Weights of a small transformer language model.
Size: width 384, MLP 1024 GeGLU, vocabulary 5470.
Each number is 50 + 15 x the weight over its row's rms, rounded and kept within 0 to 99. Layers, rows and columns count from 0. The size before them is the row's rms in percent of the matrix's.

# layer 5 MLP down (transposed), 1024x384, rms 0.18, rows 42-60, columns 128-255
103:45 54 51 61 61 53 44 75 64 51 37 42 50 38 33 69 59 45 37 34 56 35 17 79 48 39 56 45 48 87 53 65 48 51 37 45 34 54 48 65 54 49 80 66 63 59 33 76 36 68 59 16 39 66 36 28 65 41 44 61 17 55 35 75 31 55 35 26 40 39 47 65 65 49 58 93 26 66 58 40 42 67 50 37 64 30 40 49 55 52 63 37 37 56 52 49 19 65 36 43 67 49 54 78 46 29 48 45 52 57 43 38 56 49 58 23 44 62 36 42 67 42 79 38 39 92 51 68
094:37 47 41 42 31 38 54 53 55 54 36 57 24 52 53 29 55 62 53 56 38 67 70 79 42 45 57 23 69 80 43 61 53 90 47 39 52 42 41 59 49 43 60 56 62 58 47 78 70 54 66 64 44 07 22 58 57 54 54 40 72 59 60 47 49 44 43 62 52 23 26 41 36 51 39 46 68 73 60 62 67 43 24 57 72 35 54 61 43 46 69 48 59 44 73 59 44 68 59 68 37 16 58 23 65 42 52 64 43 24 45 51 08 46 44 62 44 48 68 40 46 51 46 52 36 58 48 48
093:14 49 58 35 72 53 41 42 47 32 38 56 58 68 51 55 54 53 48 50 44 27 68 38 04 38 28 72 69 45 51 33 66 77 65 26 69 83 36 57 54 72 43 62 62 33 82 57 51 52 50 53 59 33 58 61 70 76 44 66 49 64 41 30 60 34 40 41 51 61 55 52 86 46 39 61 64 59 29 36 40 64 34 53 69 47 12 64 34 35 34 38 26 64 76 42 51 55 39 46 85 43 29 49 43 59 55 45 40 53 36 52 62 26 55 41 79 37 52 49 36 57 16 66 45 30 53 76
106:69 59 71 74 64 55 18 42 56 58 50 57 65 46 45 44 41 65 38 55 47 48 42 58 58 48 27 52 53 59 61 61 74 71 75 66 52 20 31 81 54 69 39 51 60 35 62 36 22 46 56 34 84 63 46 27 19 67 57 55 60 46 58 40 63 45 60 40 49 55 50 57 45 43 39 45 50 64 83 38 11 62 78 43 31 30 48 61 56 68 31 53 38 48 65 49 34 42 45 32 38 37 85 50 44 71 47 67 42 67 55 52 55 40 32 50 57 73 25 50 59 53 30 58 36 47 56 67
098:36 50 55 77 54 61 50 21 45 48 38 53 56 35 18 34 51 77 23 54 48 61 35 48 51 48 69 60 53 34 26 42 33 52 31 51 31 66 40 68 65 20 54 75 50 37 61 56 08 37 47 42 57 64 39 60 69 42 39 62 66 49 43 41 72 49 76 47 62 56 51 34 65 39 70 59 56 51 59 31 43 42 47 57 30 46 56 34 36 69 62 45 59 47 22 37 68 40 58 46 63 50 39 29 74 94 67 50 43 37 17 66 36 66 46 43 48 49 51 26 72 51 64 64 55 39 52 59
099:45 44 59 44 43 48 53 62 51 33 38 84 68 53 76 52 25 52 61 33 48 49 59 48 76 55 43 48 24 53 71 37 67 56 41 49 45 68 49 61 37 44 44 21 59 26 69 61 63 42 89 21 57 64 46 25 40 41 38 57 74 59 49 43 62 70 46 51 59 64 26 69 34 70 50 39 55 55 42 36 19 56 66 19 45 58 66 22 51 51 35 68 62 38 60 57 49 47 55 60 64 39 53 63 74 48 75 71 46 63 33 70 61 41 43 40 69 38 46 43 79 46 51 42 42 28 29 45
101:43 62 65 57 58 57 63 49 49 37 63 88 54 72 41 63 59 80 36 34 50 43 48 47 23 56 68 72 80 42 36 41 50 44 51 31 69 51 16 56 29 33 43 45 39 30 41 43 39 73 36 74 24 62 42 42 70 43 50 64 35 48 52 34 29 57 55 33 28 65 55 67 52 33 34 49 65 36 63 51 80 48 55 56 39 23 78 57 76 38 35 79 55 69 59 59 75 32 52 47 65 67 70 65 36 47 36 48 68 33 44 44 26 56 42 71 60 40 43 52 70 64 61 47 47 38 00 46
099:50 49 30 66 61 54 52 43 38 43 51 39 55 62 17 48 67 81 56 74 40 37 44 65 44 32 33 64 67 52 49 31 29 56 66 72 34 36 76 72 51 18 61 70 70 79 70 54 57 67 61 48 29 46 45 61 66 40 56 00 82 58 71 47 41 60 56 25 36 62 35 26 55 49 63 58 72 41 58 67 23 59 56 77 44 32 35 40 41 59 50 27 54 68 36 35 71 56 59 16 48 24 37 47 45 60 44 34 50 68 68 66 45 36 46 40 47 50 37 50 59 42 46 65 68 60 40 47
099:46 53 54 50 78 75 25 45 26 75 21 62 57 37 20 42 32 46 74 66 29 20 44 43 66 57 58 47 47 57 69 50 41 61 61 11 32 25 71 73 59 44 42 40 46 48 57 45 67 41 40 69 55 61 48 21 86 66 46 52 60 57 72 59 47 29 64 43 34 20 53 43 59 81 67 41 51 44 58 28 66 77 38 60 53 45 36 66 50 67 42 47 74 35 50 28 54 72 47 41 66 45 39 56 37 50 49 36 40 63 66 46 73 48 46 22 66 50 53 47 46 25 73 64 70 35 58 56
104:52 77 54 55 23 71 51 54 54 70 81 64 35 64 57 65 55 58 68 51 39 53 67 46 68 40 81 35 52 61 49 55 53 34 37 42 36 49 69 49 73 57 93 50 14 62 55 56 56 40 66 58 44 36 43 58 25 50 58 46 48 41 42 67 44 66 57 64 52 36 26 49 50 90 46 35 59 64 38 16 54 53 58 66 51 59 53 54 47 51 81 31 61 21 54 49 35 40 53 40 65 77 48 58 48 74 38 23 32 57 74 50 67 36 61 47 43 66 87 36 66 75 47 60 59 46 52 43
099:29 69 57 57 52 61 25 22 55 56 47 57 41 65 51 49 56 49 33 41 75 80 47 53 47 56 51 37 50 41 53 28 13 49 67 45 52 36 34 44 32 07 56 46 68 22 41 46 55 67 68 31 39 63 39 47 77 51 38 35 62 49 57 38 72 72 35 43 26 39 31 95 71 62 54 50 38 56 66 68 62 34 43 54 24 53 55 54 39 63 45 62 71 71 75 73 12 61 72 36 56 41 14 41 56 56 45 58 22 86 68 45 70 55 79 76 70 54 48 45 55 49 43 52 30 61 57 09
101:42 65 39 50 57 61 70 50 44 66 48 33 34 57 59 35 69 38 63 41 60 24 46 62 80 62 28 74 60 45 71 29 42 47 55 31 40 16 24 42 61 42 61 67 41 53 41 48 53 55 29 23 54 54 30 39 55 48 38 60 41 64 32 47 36 68 70 35 19 54 47 53 47 45 19 53 85 70 46 38 76 62 43 40 34 42 83 35 59 34 56 47 60 59 40 59 82 53 65 72 56 49 90 59 51 78 64 51 34 58 49 43 20 37 56 55 56 40 46 59 48 54 47 40 89 84 58 63
095:57 64 48 35 44 50 90 40 40 70 32 41 54 57 48 66 73 54 36 29 41 79 57 36 43 33 36 44 60 40 61 75 52 52 36 69 41 43 65 43 44 35 63 45 81 43 38 54 65 66 68 60 35 78 51 50 63 64 47 41 47 35 72 44 63 73 66 67 62 40 46 38 38 62 25 66 63 46 62 67 47 35 20 62 51 41 68 67 35 51 80 72 68 63 82 64 66 26 18 42 40 56 48 53 58 37 46 38 60 37 42 81 52 51 48 51 61 44 57 91 28 43 59 59 56 48 34 57
102:44 55 46 44 50 49 66 38 58 64 26 67 60 50 53 65 41 26 44 58 43 64 66 51 44 54 51 53 26 65 55 80 30 39 59 61 22 38 22 61 48 51 59 32 16 34 53 62 39 67 52 56 34 43 45 51 45 52 73 76 28 26 40 46 38 63 52 71 36 44 54 31 76 47 43 54 47 53 43 58 58 55 46 48 51 44 29 29 35 65 18 62 47 64 77 44 85 38 49 41 37 27 48 40 67 61 52 42 75 78 59 41 44 74 54 99 46 57 31 41 53 60 51 40 60 53 46 56
097:75 56 58 57 60 54 58 81 33 51 42 46 36 56 63 50 53 49 45 54 53 50 56 42 58 60 44 68 12 54 33 55 47 34 68 09 55 64 44 42 56 63 70 46 53 47 58 61 28 47 38 50 51 42 75 63 60 40 34 59 46 37 35 59 37 68 82 24 42 67 45 43 36 50 64 55 49 36 35 51 47 38 83 29 44 34 41 46 50 28 57 48 17 57 64 54 64 59 41 47 27 73 62 42 13 04 52 40 62 52 17 46 60 67 81 74 80 57 53 73 43 43 57 32 54 64 47 56
094:43 62 58 53 57 69 56 54 41 42 74 45 62 49 62 53 34 54 43 27 46 51 57 78 50 41 76 65 42 62 55 46 18 44 54 49 47 48 73 55 39 76 49 17 67 43 64 50 60 51 10 35 49 51 53 63 93 43 19 51 78 48 31 54 58 58 52 32 57 39 30 58 76 66 41 40 35 58 73 52 51 43 49 46 53 60 70 56 58 51 37 26 37 72 27 52 30 40 53 51 52 63 45 80 50 53 48 24 65 17 64 48 57 37 25 46 36 53 47 53 35 54 48 22 41 50 52 60
096:27 36 48 56 81 46 55 52 64 36 47 39 46 53 31 49 61 41 33 62 73 65 43 67 51 26 60 40 37 72 45 43 78 52 39 31 45 51 34 55 56 41 47 76 37 59 37 58 34 82 62 27 51 51 60 79 44 44 66 34 27 45 43 61 83 27 76 26 43 54 57 49 65 55 35 47 62 37 65 63 80 27 65 63 56 30 40 76 38 45 74 53 46 39 44 59 68 44 60 86 63 35 39 49 43 64 74 75 46 41 33 48 27 37 44 61 31 64 42 68 43 44 41 58 38 40 30 67
105:31 33 65 66 11 38 44 47 69 47 51 61 42 41 37 51 48 81 50 86 44 73 66 35 41 48 46 56 40 44 27 54 46 61 28 46 86 43 74 36 55 28 66 33 29 21 34 55 75 34 37 45 38 48 65 39 58 48 50 50 51 40 57 77 61 57 57 22 39 43 52 57 60 51 58 62 60 49 69 50 56 56 58 53 73 64 22 55 62 37 50 42 71 45 64 43 71 44 34 64 55 33 41 32 36 48 50 49 62 74 56 39 60 61 44 39 27 47 51 31 78 55 67 27 45 73 60 43
099:30 57 71 48 47 48 70 61 95 43 33 39 49 59 93 51 45 53 55 63 65 43 59 44 45 34 32 45 62 54 35 58 55 48 38 35 43 50 47 41 40 56 47 43 49 20 42 32 30 76 44 66 61 37 67 48 57 27 61 67 43 24 44 76 50 44 69 52 25 20 37 50 40 66 38 93 81 54 52 32 64 56 47 62 22 55 31 51 43 41 54 58 35 74 35 36 66 67 64 82 49 66 27 62 51 30 36 50 55 61 34 68 56 65 20 40 68 44 58 71 46 54 64 53 45 40 44 72
# layer 5 MLP gate, 1024x384, rms 0.0922, rows 43-60, columns 128-255
098:32 46 28 18 45 36 68 57 48 52 44 72 41 52 43 42 30 68 72 18 50 63 45 31 32 44 40 66 60 20 39 51 36 38 51 55 74 50 32 42 58 39 48 47 84 55 55 59 53 44 38 30 50 46 42 65 49 35 53 51 71 44 48 35 55 46 35 75 54 45 43 46 49 50 50 49 36 57 28 40 58 22 38 90 61 39 56 55 60 29 51 50 39 00 67 50 47 42 54 59 35 36 89 44 25 72 46 52 29 47 37 16 38 33 38 89 56 84 57 42 61 46 52 44 78 57 51 37
101:53 60 42 84 79 52 41 36 09 61 46 45 35 44 79 44 31 60 82 47 70 38 50 60 66 36 32 59 69 60 42 63 51 35 53 38 47 34 57 55 41 64 64 57 11 49 52 61 33 55 46 54 44 70 40 37 45 44 57 66 51 40 62 80 65 58 37 73 36 30 18 72 58 67 44 48 49 36 63 43 24 23 37 41 33 55 59 32 46 58 46 38 79 47 30 48 47 59 47 66 31 69 63 43 47 70 47 63 51 70 69 37 35 23 60 54 47 81 55 71 61 57 39 45 33 46 34 44
109:34 64 52 58 81 35 61 58 52 62 46 79 54 47 47 75 55 28 49 61 46 50 35 41 48 77 50 25 52 41 42 68 49 22 54 32 65 46 54 61 52 64 50 45 33 51 47 58 73 58 63 61 42 36 47 81 66 55 66 33 57 45 59 30 41 42 32 47 29 60 53 67 67 35 49 68 17 53 20 47 82 62 37 27 38 40 73 64 58 64 91 71 52 53 82 47 64 19 34 62 30 37 68 50 51 31 42 36 63 60 49 74 58 53 47 40 55 71 33 61 35 36 39 25 72 52 58 48
097:59 37 53 46 29 58 33 34 57 23 65 54 41 53 34 35 68 15 39 64 44 72 44 46 72 68 23 71 44 51 51 55 57 74 44 37 19 24 37 27 48 81 57 41 52 60 38 97 54 42 73 48 47 62 38 41 51 69 50 53 14 20 54 60 54 64 69 62 74 28 56 52 74 53 19 73 69 33 49 38 55 67 55 37 78 77 51 69 54 27 80 69 52 52 58 37 50 29 51 76 60 42 56 60 55 21 46 44 64 29 44 55 61 33 44 42 30 53 45 40 66 62 43 57 31 49 70 43
099:46 33 53 58 16 36 54 77 43 41 39 45 65 14 44 38 80 28 48 52 45 49 61 75 53 52 43 52 55 58 27 36 39 64 34 50 72 70 61 70 50 76 33 31 42 44 30 37 49 15 48 63 65 58 73 37 65 48 57 68 57 62 41 53 55 36 45 58 39 37 75 50 47 56 44 41 59 58 71 17 53 61 72 80 63 58 59 30 61 40 53 46 19 44 25 51 65 43 34 39 44 51 27 39 46 52 61 64 40 62 72 55 63 36 80 44 67 52 58 30 67 71 43 61 62 61 57 55
095:58 81 56 72 49 37 36 64 54 36 88 34 51 13 56 79 68 70 61 34 45 48 31 39 76 58 48 28 27 40 47 39 55 79 32 64 54 22 62 26 45 31 78 44 68 32 53 66 51 45 32 59 31 20 35 42 59 55 35 37 55 43 45 36 57 60 31 41 39 44 47 42 76 61 26 38 46 60 50 54 52 66 49 74 69 60 39 84 59 40 42 54 33 35 44 59 59 43 42 63 41 62 43 35 25 25 41 46 44 48 33 35 47 44 46 61 48 67 71 77 55 58 43 43 45 33 76 61
105:35 39 44 73 59 30 46 69 27 27 33 54 52 57 65 57 61 41 58 49 38 32 53 70 61 64 68 80 52 45 30 61 74 49 62 34 79 40 52 41 72 60 72 39 42 64 20 54 46 25 42 51 34 80 95 53 31 27 34 42 56 52 60 53 52 46 71 36 65 66 49 58 52 58 59 47 49 30 74 67 52 42 37 51 31 55 65 48 70 51 32 54 49 58 56 34 57 45 56 69 42 71 51 58 51 43 53 49 70 62 50 46 39 54 61 48 46 43 46 64 49 54 32 69 39 58 47 30
104:70 62 37 47 61 61 61 69 44 71 57 57 45 47 19 67 45 57 55 38 50 62 44 56 60 46 53 35 50 59 57 62 49 31 58 68 67 41 50 80 42 31 56 60 24 55 63 51 50 48 80 72 56 61 25 47 49 42 65 47 37 48 63 25 18 33 38 63 62 52 41 77 57 68 45 11 48 17 53 25 76 49 43 50 32 42 45 49 67 52 55 27 37 46 37 27 66 84 50 65 66 42 58 23 61 53 30 38 71 60 44 36 51 47 32 40 11 75 54 62 36 36 65 32 35 66 50 84
105:23 54 50 53 69 75 28 24 57 61 59 81 51 42 58 47 85 37 59 53 70 56 36 50 31 36 73 46 46 51 19 40 22 42 47 29 41 54 72 55 70 50 44 57 62 21 50 52 73 63 65 26 54 42 65 35 64 45 34 32 41 17 37 63 34 46 46 67 08 34 42 65 37 38 56 57 66 52 57 35 63 68 42 30 38 92 01 34 47 23 51 38 49 40 23 47 49 60 35 45 71 67 51 64 63 26 33 53 42 54 71 53 60 47 70 35 61 49 41 53 52 58 71 51 36 74 52 55
103:56 44 49 34 26 42 53 23 66 99 63 50 38 40 71 17 30 62 47 72 37 59 46 53 27 56 91 75 47 46 61 44 54 69 46 64 27 54 15 32 38 60 72 44 52 43 46 56 64 30 59 50 49 43 52 52 45 55 38 49 21 79 56 41 56 67 38 55 32 32 23 71 41 42 44 44 68 66 63 58 61 45 45 78 57 44 60 45 24 40 55 79 53 30 67 46 55 59 57 57 31 64 27 51 44 77 56 66 31 36 58 55 39 84 46 34 35 37 59 56 59 62 73 66 44 22 70 28
102:76 47 44 48 65 58 57 48 51 27 60 58 59 39 36 71 42 42 65 58 57 55 36 67 54 62 42 66 53 49 51 78 21 64 38 54 40 26 61 54 32 39 50 50 42 32 34 20 43 36 65 52 72 29 35 60 27 33 39 54 47 40 60 83 64 20 61 71 73 51 53 66 11 73 66 57 52 30 70 51 41 65 47 21 69 39 49 75 56 56 60 45 70 47 49 50 52 53 32 78 62 76 44 56 40 43 43 52 28 49 37 80 52 38 48 42 85 36 57 62 72 67 24 72 27 70 49 50
101:64 33 54 72 48 59 38 49 66 55 43 54 20 58 39 38 47 66 53 52 55 61 52 45 64 35 40 37 58 66 49 33 66 55 08 39 72 39 44 63 49 53 70 37 42 68 71 49 27 28 57 44 76 28 56 66 48 53 48 45 54 60 54 56 73 54 59 44 42 27 50 46 69 68 49 52 37 32 20 39 46 66 45 73 66 28 45 33 53 21 69 19 80 57 32 63 48 68 45 42 61 24 71 48 70 50 48 49 50 69 62 21 51 47 37 41 62 29 33 24 35 55 85 47 56 67 45 39
095:22 39 62 71 46 54 57 52 53 71 37 35 67 52 47 54 54 47 66 42 54 53 55 68 55 44 50 62 61 70 39 13 25 67 99 51 51 35 32 55 32 64 32 67 65 55 49 52 29 48 64 31 56 35 63 68 56 53 51 39 43 59 25 52 46 38 58 52 51 36 47 10 70 41 13 61 27 32 58 36 92 46 30 80 52 50 43 43 41 51 17 49 42 58 58 47 31 37 67 51 49 60 77 41 42 46 47 62 32 57 27 05 42 36 46 52 75 41 56 44 37 47 46 61 84 45 54 38
097:71 63 39 44 74 28 56 57 56 51 78 48 56 49 64 66 44 63 43 58 48 60 60 34 49 63 49 49 24 68 58 47 52 19 61 33 60 49 57 46 30 58 70 59 39 68 36 68 66 52 40 56 63 58 99 51 65 57 69 47 32 27 53 55 75 65 63 35 28 70 47 53 19 59 61 57 24 40 62 63 48 58 83 44 50 70 38 59 49 73 43 53 35 41 54 47 61 57 51 61 58 66 36 28 30 39 37 25 62 42 54 68 50 34 47 55 54 54 35 60 84 52 24 51 47 46 61 50
102:46 23 23 44 34 69 43 57 20 40 40 57 78 53 74 31 73 29 39 59 23 44 64 50 30 49 23 59 73 38 67 73 57 39 26 40 77 32 41 37 66 30 36 24 39 45 67 50 57 70 37 57 43 30 25 54 50 50 28 40 54 45 32 40 68 48 41 48 49 37 42 41 29 51 76 55 63 48 26 42 34 51 76 26 37 60 69 37 73 39 51 55 62 65 41 51 49 69 42 07 82 58 30 67 42 37 68 44 46 29 54 73 52 44 64 69 44 52 51 59 52 76 59 54 51 48 68 70
101:29 52 65 55 26 30 47 28 31 54 57 32 37 56 59 48 47 59 47 50 36 63 65 15 41 43 37 52 66 74 41 55 71 57 39 62 52 46 66 44 66 54 47 24 56 57 64 53 33 84 46 52 22 47 61 53 59 73 46 47 53 42 75 58 48 53 54 59 54 60 36 67 42 31 89 42 57 29 57 62 38 31 35 40 63 57 82 12 69 48 25 44 60 43 57 50 69 37 51 35 42 58 20 38 70 40 41 56 52 54 55 28 44 74 36 54 43 70 39 73 43 68 54 40 55 54 08 48
101:49 57 32 63 22 26 57 39 23 58 65 50 45 66 60 42 35 60 36 52 56 56 44 28 44 36 57 55 44 56 55 30 63 43 78 48 75 40 55 22 25 24 61 52 74 50 41 83 55 26 63 67 75 65 71 55 72 21 38 57 35 73 35 60 42 52 55 36 54 35 52 53 64 52 84 36 48 43 43 61 28 62 65 41 60 70 41 47 38 39 64 37 71 38 30 46 57 43 35 66 72 57 54 31 31 72 60 56 66 47 34 41 18 69 49 63 23 47 54 53 43 70 41 49 27 52 41 30
107:45 33 09 40 28 57 49 50 55 68 83 53 48 35 40 39 53 48 37 55 47 47 53 39 66 64 40 39 46 40 51 58 56 77 50 27 45 45 63 75 44 26 59 35 45 70 60 68 58 47 51 63 79 55 66 60 36 68 50 56 39 59 26 35 39 71 38 29 67 69 43 28 54 45 54 56 43 45 26 28 64 71 66 72 64 49 57 31 30 51 46 54 33 28 73 33 66 56 38 21 61 69 39 15 40 13 35 41 32 51 70 67 38 41 35 64 30 58 65 61 50 48 56 19 56 48 53 54
# layer 5 MLP up, 1024x384, rms 0.0955, rows 43-60, columns 128-255
098:41 77 53 48 52 36 58 42 46 55 51 17 42 56 48 58 16 49 43 54 61 58 50 45 45 85 72 51 38 61 48 53 63 26 43 30 68 42 31 31 42 56 28 48 77 29 63 70 52 43 44 60 54 51 24 34 56 39 63 49 70 38 41 41 30 40 30 75 43 35 50 54 44 63 56 65 79 21 55 63 55 48 50 79 44 42 51 55 56 45 39 23 50 30 59 56 55 46 58 61 62 21 64 51 54 36 61 65 40 33 38 40 36 71 32 23 44 65 35 43 41 49 56 38 75 51 40 41
097:25 42 67 18 67 56 41 63 58 49 71 73 67 85 62 66 55 45 49 37 70 39 57 47 52 64 46 46 22 73 76 42 25 72 80 72 34 62 68 63 58 68 48 30 96 60 55 53 47 84 65 60 53 68 57 74 73 48 38 48 37 45 21 41 39 54 71 54 40 58 58 46 57 40 78 39 71 63 36 48 60 68 30 46 44 51 32 30 57 50 38 57 32 54 44 36 57 68 60 56 66 51 10 54 65 59 57 35 40 56 62 51 57 39 56 42 85 39 43 61 58 66 53 39 64 56 36 70
105:34 83 46 45 62 32 40 37 89 69 64 47 52 50 42 46 49 59 61 55 43 39 41 51 63 42 43 53 36 65 65 43 40 64 45 74 49 41 51 65 57 37 27 41 67 46 49 62 32 43 51 27 54 48 57 46 45 65 27 61 36 99 53 57 77 48 55 50 64 58 22 62 21 42 35 45 52 58 73 33 63 68 53 59 72 44 45 50 22 38 19 48 40 64 27 50 30 58 56 49 65 70 50 53 70 72 61 87 29 63 52 70 56 61 06 42 67 42 55 52 65 73 53 78 49 40 56 38
102:48 51 60 46 58 68 19 60 64 49 55 48 47 30 40 56 78 61 66 77 42 39 34 50 68 75 49 75 34 39 51 30 44 35 25 49 61 32 35 44 27 76 43 32 38 63 65 44 39 23 50 45 47 66 60 43 34 47 48 39 68 65 62 72 70 47 50 49 80 41 41 59 61 88 92 40 52 33 47 35 40 48 70 56 37 69 54 67 52 23 74 45 63 50 49 45 05 38 56 55 62 70 55 58 22 25 56 42 33 37 36 33 37 48 67 43 25 59 44 21 72 58 68 58 68 71 59 58
098:44 62 38 56 61 61 31 53 51 53 30 56 76 55 55 35 57 62 41 23 36 31 36 23 57 67 74 46 47 48 43 33 74 52 33 65 49 35 61 52 56 31 50 53 56 24 68 70 52 48 72 46 63 76 33 53 54 41 31 48 66 41 46 45 53 18 40 53 43 41 70 54 41 27 80 82 35 59 66 51 57 75 31 54 47 28 62 56 53 42 46 80 75 32 35 48 36 72 39 61 65 42 49 19 54 51 53 86 78 55 47 48 22 31 38 40 54 38 59 43 25 38 81 48 79 60 62 51
094:34 25 48 25 81 27 40 62 31 45 24 29 88 64 66 17 55 26 48 59 60 75 51 68 34 44 33 59 65 25 24 55 50 18 45 50 41 50 74 48 70 66 78 44 51 32 21 44 57 14 66 54 66 61 56 62 67 67 38 45 48 73 48 61 44 43 19 59 84 48 38 50 43 49 44 61 60 59 45 54 46 46 46 43 64 33 58 34 52 58 48 33 58 08 42 51 37 60 44 48 28 52 33 65 61 48 31 41 50 42 70 50 44 44 50 35 60 32 58 31 52 31 57 53 58 58 40 44
102:36 61 41 78 51 81 37 46 51 71 53 74 65 65 61 24 46 60 61 60 59 59 75 64 73 49 33 75 69 45 24 50 72 74 48 50 42 31 40 65 57 47 63 52 35 40 48 41 49 43 75 45 33 73 98 30 37 37 27 54 51 64 21 39 38 67 36 44 44 74 63 20 57 28 64 70 69 39 65 58 59 59 32 45 78 56 48 55 40 45 60 53 58 64 42 47 42 65 52 58 27 19 36 39 57 37 62 52 55 76 52 34 39 63 40 55 32 38 44 43 55 49 63 43 70 58 26 40
103:26 69 45 48 63 65 38 70 54 39 57 48 67 52 55 46 74 46 36 66 58 49 37 56 64 57 49 32 52 62 71 68 79 35 39 51 44 54 52 34 63 55 39 46 53 36 18 14 61 75 78 50 53 51 31 36 70 54 46 60 55 48 51 41 79 40 43 47 48 51 34 44 57 66 56 45 54 30 31 53 77 19 28 52 52 57 40 37 49 43 70 82 49 70 43 42 82 68 38 36 33 64 31 37 68 71 28 89 40 87 66 39 19 45 42 51 42 65 57 51 46 42 68 25 46 46 25 58
106:63 52 71 46 36 33 47 41 45 15 59 43 48 49 70 54 56 31 25 61 95 68 57 51 55 49 48 58 56 51 44 69 65 56 50 50 59 28 33 60 56 38 48 75 56 34 44 25 63 53 52 43 51 34 33 45 39 47 40 54 32 50 58 47 57 53 59 40 65 32 27 51 70 55 53 39 40 44 47 55 43 21 30 71 75 35 42 63 69 37 55 56 63 47 56 61 56 93 35 61 62 22 46 41 51 69 79 45 72 43 72 58 73 26 45 55 44 56 44 54 32 46 77 83 26 59 35 65
101:60 28 75 46 62 64 78 43 64 66 57 48 30 44 57 59 54 42 69 60 40 35 41 48 44 44 81 71 72 36 35 29 75 57 47 55 52 58 31 10 50 28 54 54 37 70 73 55 66 26 63 45 56 45 57 63 56 47 37 33 21 66 41 49 69 57 40 54 50 52 65 40 43 46 35 16 63 75 66 36 57 38 46 49 55 59 43 42 45 49 80 47 55 30 83 55 44 81 61 59 66 64 38 56 07 62 66 13 58 39 80 63 27 43 66 55 23 62 49 76 61 51 61 70 44 48 57 31
103:49 44 65 44 40 21 60 58 19 70 57 41 42 60 57 61 48 41 49 39 75 62 70 60 94 63 55 54 65 48 57 58 78 39 78 35 34 18 47 34 48 48 32 48 30 66 67 36 39 31 64 40 29 32 44 49 28 47 70 43 62 43 47 60 34 54 70 39 61 37 41 42 46 45 18 52 63 45 43 68 64 63 26 51 48 41 59 72 61 51 66 42 15 23 57 67 86 21 52 64 33 51 52 37 79 64 50 69 45 44 37 64 49 20 72 60 39 68 57 57 32 63 40 70 24 53 66 48
097:57 70 59 65 35 49 42 59 55 69 54 38 42 33 38 66 19 16 50 81 35 47 41 46 51 31 50 23 62 28 74 77 62 48 33 64 63 57 57 60 55 23 71 50 59 42 28 52 38 23 63 44 65 54 69 44 50 99 40 74 51 55 83 45 62 51 32 47 58 28 61 50 42 43 57 67 50 56 41 67 37 26 54 71 64 29 50 60 19 62 41 51 82 60 45 44 60 67 47 70 40 56 43 29 21 13 57 64 45 24 40 66 81 25 40 28 60 61 76 60 47 70 79 45 31 61 61 17
095:50 53 26 47 81 53 52 31 65 49 43 48 42 67 67 20 88 33 50 62 42 64 45 55 49 43 42 23 61 44 36 56 34 47 34 51 41 77 55 54 66 41 70 48 69 53 60 58 52 47 56 44 42 49 49 27 69 54 71 68 25 39 62 77 75 67 40 41 47 55 68 38 91 51 44 64 59 31 27 24 54 48 64 86 35 35 49 58 54 37 40 30 47 76 58 29 39 45 34 43 49 41 75 45 63 42 36 44 77 51 61 67 50 69 37 35 49 57 66 41 48 58 71 43 64 50 29 14
094:37 40 46 77 40 60 30 42 46 54 55 44 64 72 50 32 44 40 57 39 68 11 37 29 59 77 51 43 66 45 41 67 33 80 60 75 57 56 88 47 40 44 53 59 51 52 52 34 52 30 40 48 53 50 33 83 73 57 48 53 36 49 58 36 46 45 65 46 45 44 45 55 28 65 71 68 84 40 50 50 47 46 29 59 32 23 41 50 66 57 16 49 62 14 30 60 23 52 53 26 56 60 81 31 49 17 58 59 73 38 60 21 74 57 81 49 64 72 56 43 29 76 39 41 63 39 34 64
100:53 47 42 71 76 48 62 51 58 41 63 61 74 39 40 41 40 40 91 38 31 53 57 38 40 50 49 41 65 54 44 39 59 50 33 54 18 61 68 37 60 41 58 36 45 52 58 38 59 81 57 39 41 76 56 56 32 27 56 61 53 75 29 33 57 64 41 30 58 83 43 53 60 66 62 53 35 70 72 39 22 53 58 76 40 63 35 52 72 67 48 52 67 50 53 48 36 47 61 34 27 33 33 74 61 52 09 59 55 51 36 60 44 46 44 40 56 23 24 68 56 52 38 33 55 16 48 48
105:27 44 54 31 52 45 75 44 50 65 62 24 49 50 44 84 53 55 21 62 60 53 23 44 86 37 81 24 61 60 27 37 57 66 58 48 61 56 39 59 41 46 54 65 55 69 53 39 42 53 78 46 77 38 43 40 54 76 77 38 41 52 45 69 42 21 44 54 40 40 47 54 24 44 47 50 49 48 63 49 37 45 80 78 58 61 79 66 37 60 67 30 59 28 43 61 35 60 56 59 68 57 49 61 62 63 68 63 43 56 58 39 47 47 48 52 70 60 37 80 57 52 33 25 49 41 59 42
105:41 44 49 66 33 42 40 52 52 71 24 34 55 36 43 32 58 64 53 08 61 58 65 35 41 55 90 59 51 28 34 48 36 69 13 55 42 48 70 42 63 46 48 67 43 31 26 37 57 44 62 47 68 59 56 68 36 45 77 13 72 70 37 59 68 45 15 63 32 51 44 47 27 68 49 63 56 38 52 52 66 40 57 44 59 63 56 90 50 46 60 50 44 34 22 38 41 17 58 63 32 40 50 45 63 69 27 50 54 72 39 61 66 59 34 62 46 32 63 56 50 47 48 35 62 18 37 55
109:68 58 60 71 54 31 31 53 64 32 44 66 49 54 79 57 43 32 42 61 49 46 50 35 64 29 54 51 68 63 35 53 58 43 36 63 35 63 32 42 45 40 46 34 50 44 56 59 54 71 58 65 23 30 60 53 81 50 64 31 35 53 36 41 49 37 31 51 53 63 58 46 59 54 23 30 77 51 64 44 72 63 70 38 16 54 59 55 51 68 38 59 39 56 62 65 68 58 72 56 72 46 35 69 50 32 32 63 38 23 46 48 36 55 24 30 48 61 52 45 28 40 55 41 20 37 35 65